Weights of a small transformer language model: 308M tokens.
Each number is 128 + 24 x the weight over its row's rms, rounded and kept within 0 to 255. Layers, rows and columns count from 0. The size above them is the row's rms in percent of the matrix's.

# layer 2 attention query, 256x224, rms 0.156, rows 121-127, columns 168-223
size [121 114 125 119 128 125 128]
[[165 128  89 147 136  96 111 104 119 102 171 149 169  89  80 113 159 126 129 131 147 124  87 115 124 138 116 114 139 145 116  97 112 149 166 120 112 141 150 117  96 152 101 146 140  93 100 154 122 156  81 146  90 200 102 115]
 [159 118 157 168 148  96 124 123 112 120  84 133 121 144 146 172 137 124 133 127 103  91 102  83 126 168 144  76 124 122 118 146 105 137 120 150 173 139 128 105 145  93 154 109 153 153 147 126  95 133 125 136 109  97 106 163]
 [110  82 118 118  95 110 146 173 108 152 114 110 122  67  82 109 121  96 128 122 131 159  90  73 162 122 122 118 143  76 101 139 112  77 121  95  81 107 127 128 112 160 150 119 144 155 162 108 156 123 135 132 121 130 159 116]
 [177 188 117  76 155 103 142 119 111 123 103 110 173 113 160 115 113 121 119 129 124 122  94 120 140 150 136 130 121 135 150 131 145 110 153  98 116 104 106 153  95 183 102 131 115 135 153 150 131 125 146  76 143 144 125 122]
 [128 114 110 124 119 128 138 124 158 137 135 141 127 133  94 156 109  87 155 127  67 118 124 126 129 150 103 133 119 151 157 106 145  72 162 149 151 120 143 166 131 123  95  74 107 102 153 115 115 103 125 163 143  91 150 131]
 [137 107 153  95 105 154 130 133 119 166 134 125  79 150 108  82 153  97 128 132 125 123 118 127  91 159  86 143 101 116 143 146 117 137 126 123 122 127 125 128 134 140 129 101  85 161 148 121 130 178 111 100 127 137 104 125]
 [111 121 110  80 111 120  86  99 128 118 131 130  93 158 112 111 150 151 128 133 136 126 157 180  97  86 122 167 128 137 139 106 106  81 114 127 171 179 135 135 140 129 145 110  81 144 162 116 146 102  97 150 169 180 123 148]]
# layer 2 attention key, 256x224, rms 0.162, rows 121-127, columns 168-223
size [124 119 120 110 117 121 119]
[[158 122  92 136 146  84 115 105 120 110 180 158 158  93  83 125 181 124 128 127 143 134  91 121 137 134 112 120 135 136 131 111 102 146 159 122 105 143 163 118 115 150 103 144 162  92 105 162 113 146  68 152  86 205  99 114]
 [167 125 166 151 146  92 135 126 107 126 109 131 121 154 140 170 140 125 142 117 102  81 115  92 129 157 138  80 111 127 123 147  94 126 120 146 173 147 133  95 149 103 144 100 163 151 147 122  97 120 130 145 118 105 117 138]
 [112 104 114 117 108 116 133 171 108 149 123 101 115  69  85  98 115  88 123 120 120 151  86  86 169 132 131 116 132  88 100 141 114  66 118  84  95 116 131 126 115 156 155 121 133 163 153 108 172 130 128 130 102 132 146  97]
 [171 182 107  89 161 113 155 110 101 117 102 113 163 121 147 116 105 112 116 151 117 121  84 114 124 151 137 134 107 158 152 123 142 113 155 106 117 105 110 141  90 184 114 139 123 120 175 144 130 131 140  75 156 142 124 108]
 [124 125  94 109 113 137 137 134 159 141 123 137 119 133 100 160 107  81 161 138  56 126 120 111 125 138 104 131 102 161 157 108 138  74 166 154 157 129 144 164 134 111 104  85 105 111 146 114 119 104 126 153 144  92 150 126]
 [144 122 161 105 101 152 133 129 131 155 129 116  71 143  94  77 154 106 132 115 119 125 109 134  99 156  84 136  97 116 138 137 130 137 127 123 127 120 123 128 143 145 125  90  93 153 144 122 124 179 121  98 134 130 117 118]
 [108 120 106  90  98 109  83  99 126 124 120 122 101 154 113 103 139 144 139 141 145 124 156 183  99  84 127 170 132 131 154 106  97  79 110 132 159 165 149 145 138 114 144 117  72 162 152 119 145 115  97 161 165 188 121 149]]
# layer 2 attention value, 256x224, rms 0.143, rows 64-84, columns 168-223
size [109 105 102 115 102 102 119 100 117  97 103  92 112 110 110 114 101  94 101 110  94]
[[138 114 101 199 152 128  97 161 138 148  93 111 126 127 122 101 120 122 128 138 128 121 163 131 169 118 139 140 172 162 137 135 107 159 141 161 110 130 167 142 165 109  81 113 152 113 167 112 115 143 122 156 133 100  90 115]
 [123 106 143  96 115 102 124  79 121 129 142 115 140 131  38 122 122 143 110 127 115 130 117 108 135 152 135 176 125 100 157 123 109 103 112 126 142 125 107 167 111  96 150 103 116 155  84 123 112 133 124 147 142 123 173 172]
 [142  92 130 133 115  87 129 127 143 138 108  76 142 152  86 124 120 118 121 127 150  93 144 111 118 114 136  97 102 127 129 118 121 132 110 129 118 159 141 166 168 139 131 132 127 138 127 106 123 133 125 141 142 114 169  86]
 [ 98 128 131 128 179  83 118 152 116 112 111 156 104 114 108 135  98 145 146 115 138  97 142 133 147 153 117 101 102  92 147 113 144  98 161 108 121 125 134 136 145 149 122 157 143 141 132 156  84 107 123 172 112 102 131 142]
 [147 175 102 147 103 117 145 116 131 125 157 103 151 146 151 155 141 140 100 137  70 119 101 144 157  83 158 161 106 151 122 139 129 139 115 127 140 123 168 105 131 151 133 151 118 142 140  78 104 112 133 132 123 136 158 100]
 [118 113 123 130 131 136 183 128 191 150 123  89  97 117 138  90 125 108 105 133 126 133 130 136 111 118 137 150  99 127 159 105 132 133 134 118 152  76 118 144 128  73 140 157 131 129 100 155 111 137 104 142 134 101 115  91]
 [159 165 132 108 130  89 115 127 134 154 117  63 171 128 152  92 149 152 117 122 108 152 103 136  97 130 138 111 160 124 111  96 128 132  54 134 161 114 119 119 107 149 121 118 114 164 143 106 102 165 120 127 131 138 122 114]
 [148 118 170 138 107 151 125 155 134 130 117 186 138 152 106 126 125 170 132 122 147 118 149 155 128 121 132 112  90 126 160 145 140 136 143 141 155 106 119 100 129 105 114  76 147  94 172 137 113 137 111 130 125  99 113 145]
 [131 112 144 151 135  82 139  99 142 102 133 131 127 114  97  89 103 128 172 114 136 108 184 175 135 177 111 123 157 104  83 144 119 184 105 127 143 106 160 139 142 128 139 128 130 145 130 119  94 118 131 147 182 120 125 143]
 [142 120 148 137 144 131 139 112 106 139 117 176 123 124 141  76 127 128 174 136 139 108 129 102 141 115 157 126 115 131 145 118 100 114  89 152 112 108 158 108 108 110  90 145 148 101 101 173 158 124 161 145 123 127 101 156]
 [132 162 115 147 118 152 126 133  89 128 108 157 131 149 111 132 176 113  95  95 103 136 147 161  98  76 130 169 135 150 140 136 129 157 128 121 103 134 120 158 144 158 129 179 154  96 146 100 104 125 118 140 157 135 129 167]
 [114 151 112 132 102 144 112 154 154 147 103 117 164 156  76 116 131 147 133 123 149 143 154 136 134 129 116 137 124 109 118 134 125 117 129 131 148 123 136 147 104  92 108 139 103 118  99  82 142  99 130 117 145 145 173 107]
 [124 116 113 128 150 155 132 129  94 124 139 124 154 142 127 122 122 136 119 131 128 157 148 139 132 159 133 138 115 136 135  85 133 119  97 128 103 100 131 139  88 157 115 112  99 157 127 142 107 142 133 136 104 172 157 157]
 [114 121 133 169 149 108 130 158 184 127  99 130  97 126 160 140  71 142 139 123 137 150 140 125 168 107 113 119 131 144 121 140 135 112 107 148 111  94 139 117 143  92 104 107 143 126 153 108 125 141  98 117 151  86 111 134]
 [121 144 184 104 136  67 143 115 105 135  94 152 204  97 117 128  96 123 134 107 124 129 134 111 141 110 122 150 193 139 167 129 146 116 159 114  87 163 120 154 102 150 159 159  99 121 106 122  68 149 138  91 115  96  96 109]
 [144 109 110 124 120 130 112 138 118 125  86 141 109 126 182 124 123 103 131 142  92 105 126 160 139 173 116 141 108  68 131 149  72 100 136 156 129 131 116 132 172 111 103 123 153 148 140 115 181 136 125 126 115 129 136 126]
 [ 77 123 108 168 113 168 147 111 100 147 106 114 158 128 151 130 110 123 169 103 142 112 128 178  94 124 119 115 133 107 131 189  96 114 103 127 146 126 120 136 101 102 105  97 127 143 119 113 125 111 122 152 118 108 110  94]
 [131 138 112 156 111 183 133  88 126 121 113 184 109  98 137 131  95 105 181 136 105 126 158 133 126 125  93 140 119 162 151 128 145 103 127 147  89 117 101 108 123  91 109 141 118 104 173  63 146 130 221 126 118 160 118 122]
 [107 160 154 101 130  95 113 137 144  89 136 105 161 105 178 145 124 139 144 103 127 145 130 112 137  90 129 145 156  97 130 155 163 173 136 123 130 120  95 156 104 139 105 120 110 190 108  96 109 114 145 126 101 125 133 136]
 [115 153 144  81 116 162 127 116 133 117 118 117  97 124  72 142 124 131 157 128 121 156 108  71 134 149 145 117 101 100 161 135 158 142 130 120 145 108 129 109 122 122 108 114 113 182  79 155 141 160 166 112  67 145 116 115]
 [154 151 156 164 118 115  93 140 136 147 116 114 102 148 138 117 142 118 156 132 129 130 152 175 147 110  91 142 134  83 165 124 146  74 100 123 129 106 122 115  75 163 109 155 141 158  57 156 152 137 142 104 129 131 133 158]]
# layer 2 attention output (transposed), 256x224, rms 0.126, rows 64-84, columns 168-223
size [107 110 114  65 102 107 120 101 100 124 101  95 105 116  86 116 109 112 111  96 104]
[[104 138 129 107  85 127 143 125 128 124 137 169 135  75 131 148 124 126 104 165 154 136  97 135 128 118 107 141 158 114 137 159 146 136 178  95 125 155 148 142 161 101 125 117 166 173 115 129  85 163 139 102 117 163 112 111]
 [143 139 136 141 143 129 181 152 158 112 141 116 124 160 105 135 144 138 162 135 118  80 130 132 157 109 100 121 115 143  86  82 129 140 134 133 151 154 122  80 142 114 160  91 190 134 129  75 110 160 117 135 114 138 128 120]
 [133 145 119 100 118 123 102 158 135 167 170 118 139 202  99 147 100 121 158 104 132 128 166  94 167 144 150 152 119  89 112 108 141 103 173 126 120  92 108 150 133 119 151 114 128 100 142 156 110  94 150  90 136 160 129 131]
 [113 123 144 112 136 117 114 132 127  92  87 130 159 142 127 168 150  79 110 108 127 152  94 112 126 162 114 146 105 169 121 132 100 126 124  41 129 146 156 123 153  91 135 136 107 135 175  93 126 130 125 148 127  99 143 185]
 [132 116 120  98 111  91  82 130 129 162 105 152 111 125 126 140 112 162 113  90 126 137 120 133  96 145 102 117 174 109 138 118 110 161 127 132 124  97  85 125 122 113  97 113  64 160 116 152 137 139 152 125 127 145 121  85]
 [116 104 152  99 170 127 159  77 114 145 146 126  71 140 138 198 122  67 169 116 156 174 135 131 126 136  95 138 139 134 122 117 115 131 142 141 106 160  99 141 157  91 148 158 130 136 119 133 135 109 137 143 130 178  86 130]
 [179 143 144  97  92 141  80 149 129 101 124  95 102  93 119 114 145 172 149 129 138 154 143 125 142 116 107 119 137 103 107 150  77 164 164 127 109 152 102 128 111 138 119 145 153 113 124 115 147  84 139  90 117  87 136 128]
 [105 160 141 110 135 158 105 132 116 117 154 125 140 133 167 130 120  96 153 113 125 137 115 101 127 127 118 116 152 130 147 170 140 100 139 118  89 121 130  99 115 138 149 117  94 113  85 100 176 123 125 173 110  97 155 150]
 [130 179  91 110  97 144  96 103 102  95  93 100 111  98 135 108 143 148 142  98 128 125 139 136 157 167 153 176 146 168 116 158 160 134 113 143 129 110 121 158 143 112  88 121 104 107 153 145 153 139 122 122 118 125 117 149]
 [136 116 174 116 102  81 101 127 118  81 118 163 156 144 112 135 102 127 117 126 103 112 110 137 149 137 104 128 152 140  91 142 180 137 161  85 110 101 135 110 110 124 154 125 110 138 180 100 123 100 104 123 151  88 160 144]
 [168  76 153 116 117 122 105 144 122 174 131  91 124  85 119 108 113 158  51 108 107 109 123 105 168 108 124  66 168 126 155  78 103  88  97  89 132 129 110 104  76 126 114 102  93 144 126 142 149 102 172 150 103 105 121 109]
 [104 121 122 125 125 154 135 177 118 125 150 140 141 104  74 142 131 148 165 127 139 131 138 130 159 159 118 133 161 115  78 143 138 152 116 129 162 149 133 138  91 134 135 160  89 104 135 128  85  93 178 110 154 135 149 144]
 [124 108  97 142 123 162 163 164 116  96 129 121 105 152 139 103 145 129 148 173 145 122 108 153 142  96 125 123 111 136 115 137 101 120 121  75 130 107 143 146  95 108 116 123 107 162 123  95 152 114 170 141 103 105 125 129]
 [127 116 131 114 169 118 137 138 161 119 139 141 123 141 183 153 146 157 148 137 119 185 166 152 112 126 123 108  78 130 137  94 154 117 131  75  87 201 117 114 137 125 112 165 195 133 135 104 165 119 118 148 112 133 147 105]
 [123 121 107 110  58 103 114 152 136  96 110  82 109 137 152  99 148 107  93  95 169 153 102 143 127 140 115 124 126 141  92 123  95 103  84 153  68 134  84 129 122 142  97 130 101 146 148 108 107 136 154 138 112 116 117 129]
 [170 163 107 185 142 154 102 127 115  97 147 153 131  92  66 114 137 175 122 153 133 143 141  96 130 107  95 114 130 131 149 120 147 160 148 133 161  97 103  83 108 143 156 103 120 148 125 160 140 100 128 141 183  99 140 182]
 [147 106 101 118 141 124  93 146 117 156 152 172 145  89 167 129 138 109  84 116 117 169 169  82 169 109 126 169 120 140 140 149 198 144 119 115 156 122 133  69 127  84 117 152 107 140 151 125 102 116 131 101  98  98 113 145]
 [137 144 118 116 128 103  84 125 130 156 121 126 194 134 177 106 118 126 108 129  98 152 103  97 144 128 139 114 144 113 144 162 124 104 141 129 124 169  91 114  96 156 116 133 109 145  82 170 103 189  87 163  78 122 114 124]
 [114 136 115 158  99 115 148 190 149 135 152 167 128  71 139 108 109 128 154 101  98 123 110 163 173 144 170 120  98 121 104 116 131 175 114 109 105 163 120 131 115 135 119 114 111 127 143 104 161 134 151  87 152  97 112 128]
 [131 172 123 155 129 156 122 126 132 130 142 105 124 136 113 125 127  98 156 140 114 145  90 116 114  97 106 132 143 132 134 129 102 157 121 125 120 123 141 116 132 137 175 158 116 126 114 115 168 159 136 146 136 162 149 134]
 [127 102 138 153 147 128 133  98 139  69 187 145 115 134 100 153  96 106 113 127 110 105  93 180 119 140  85  97 137 153 161 136  94 179 122 145 115 133 176 130 193 113 117 145 112 178 131 120 106 136  97 112 111 150 137 120]]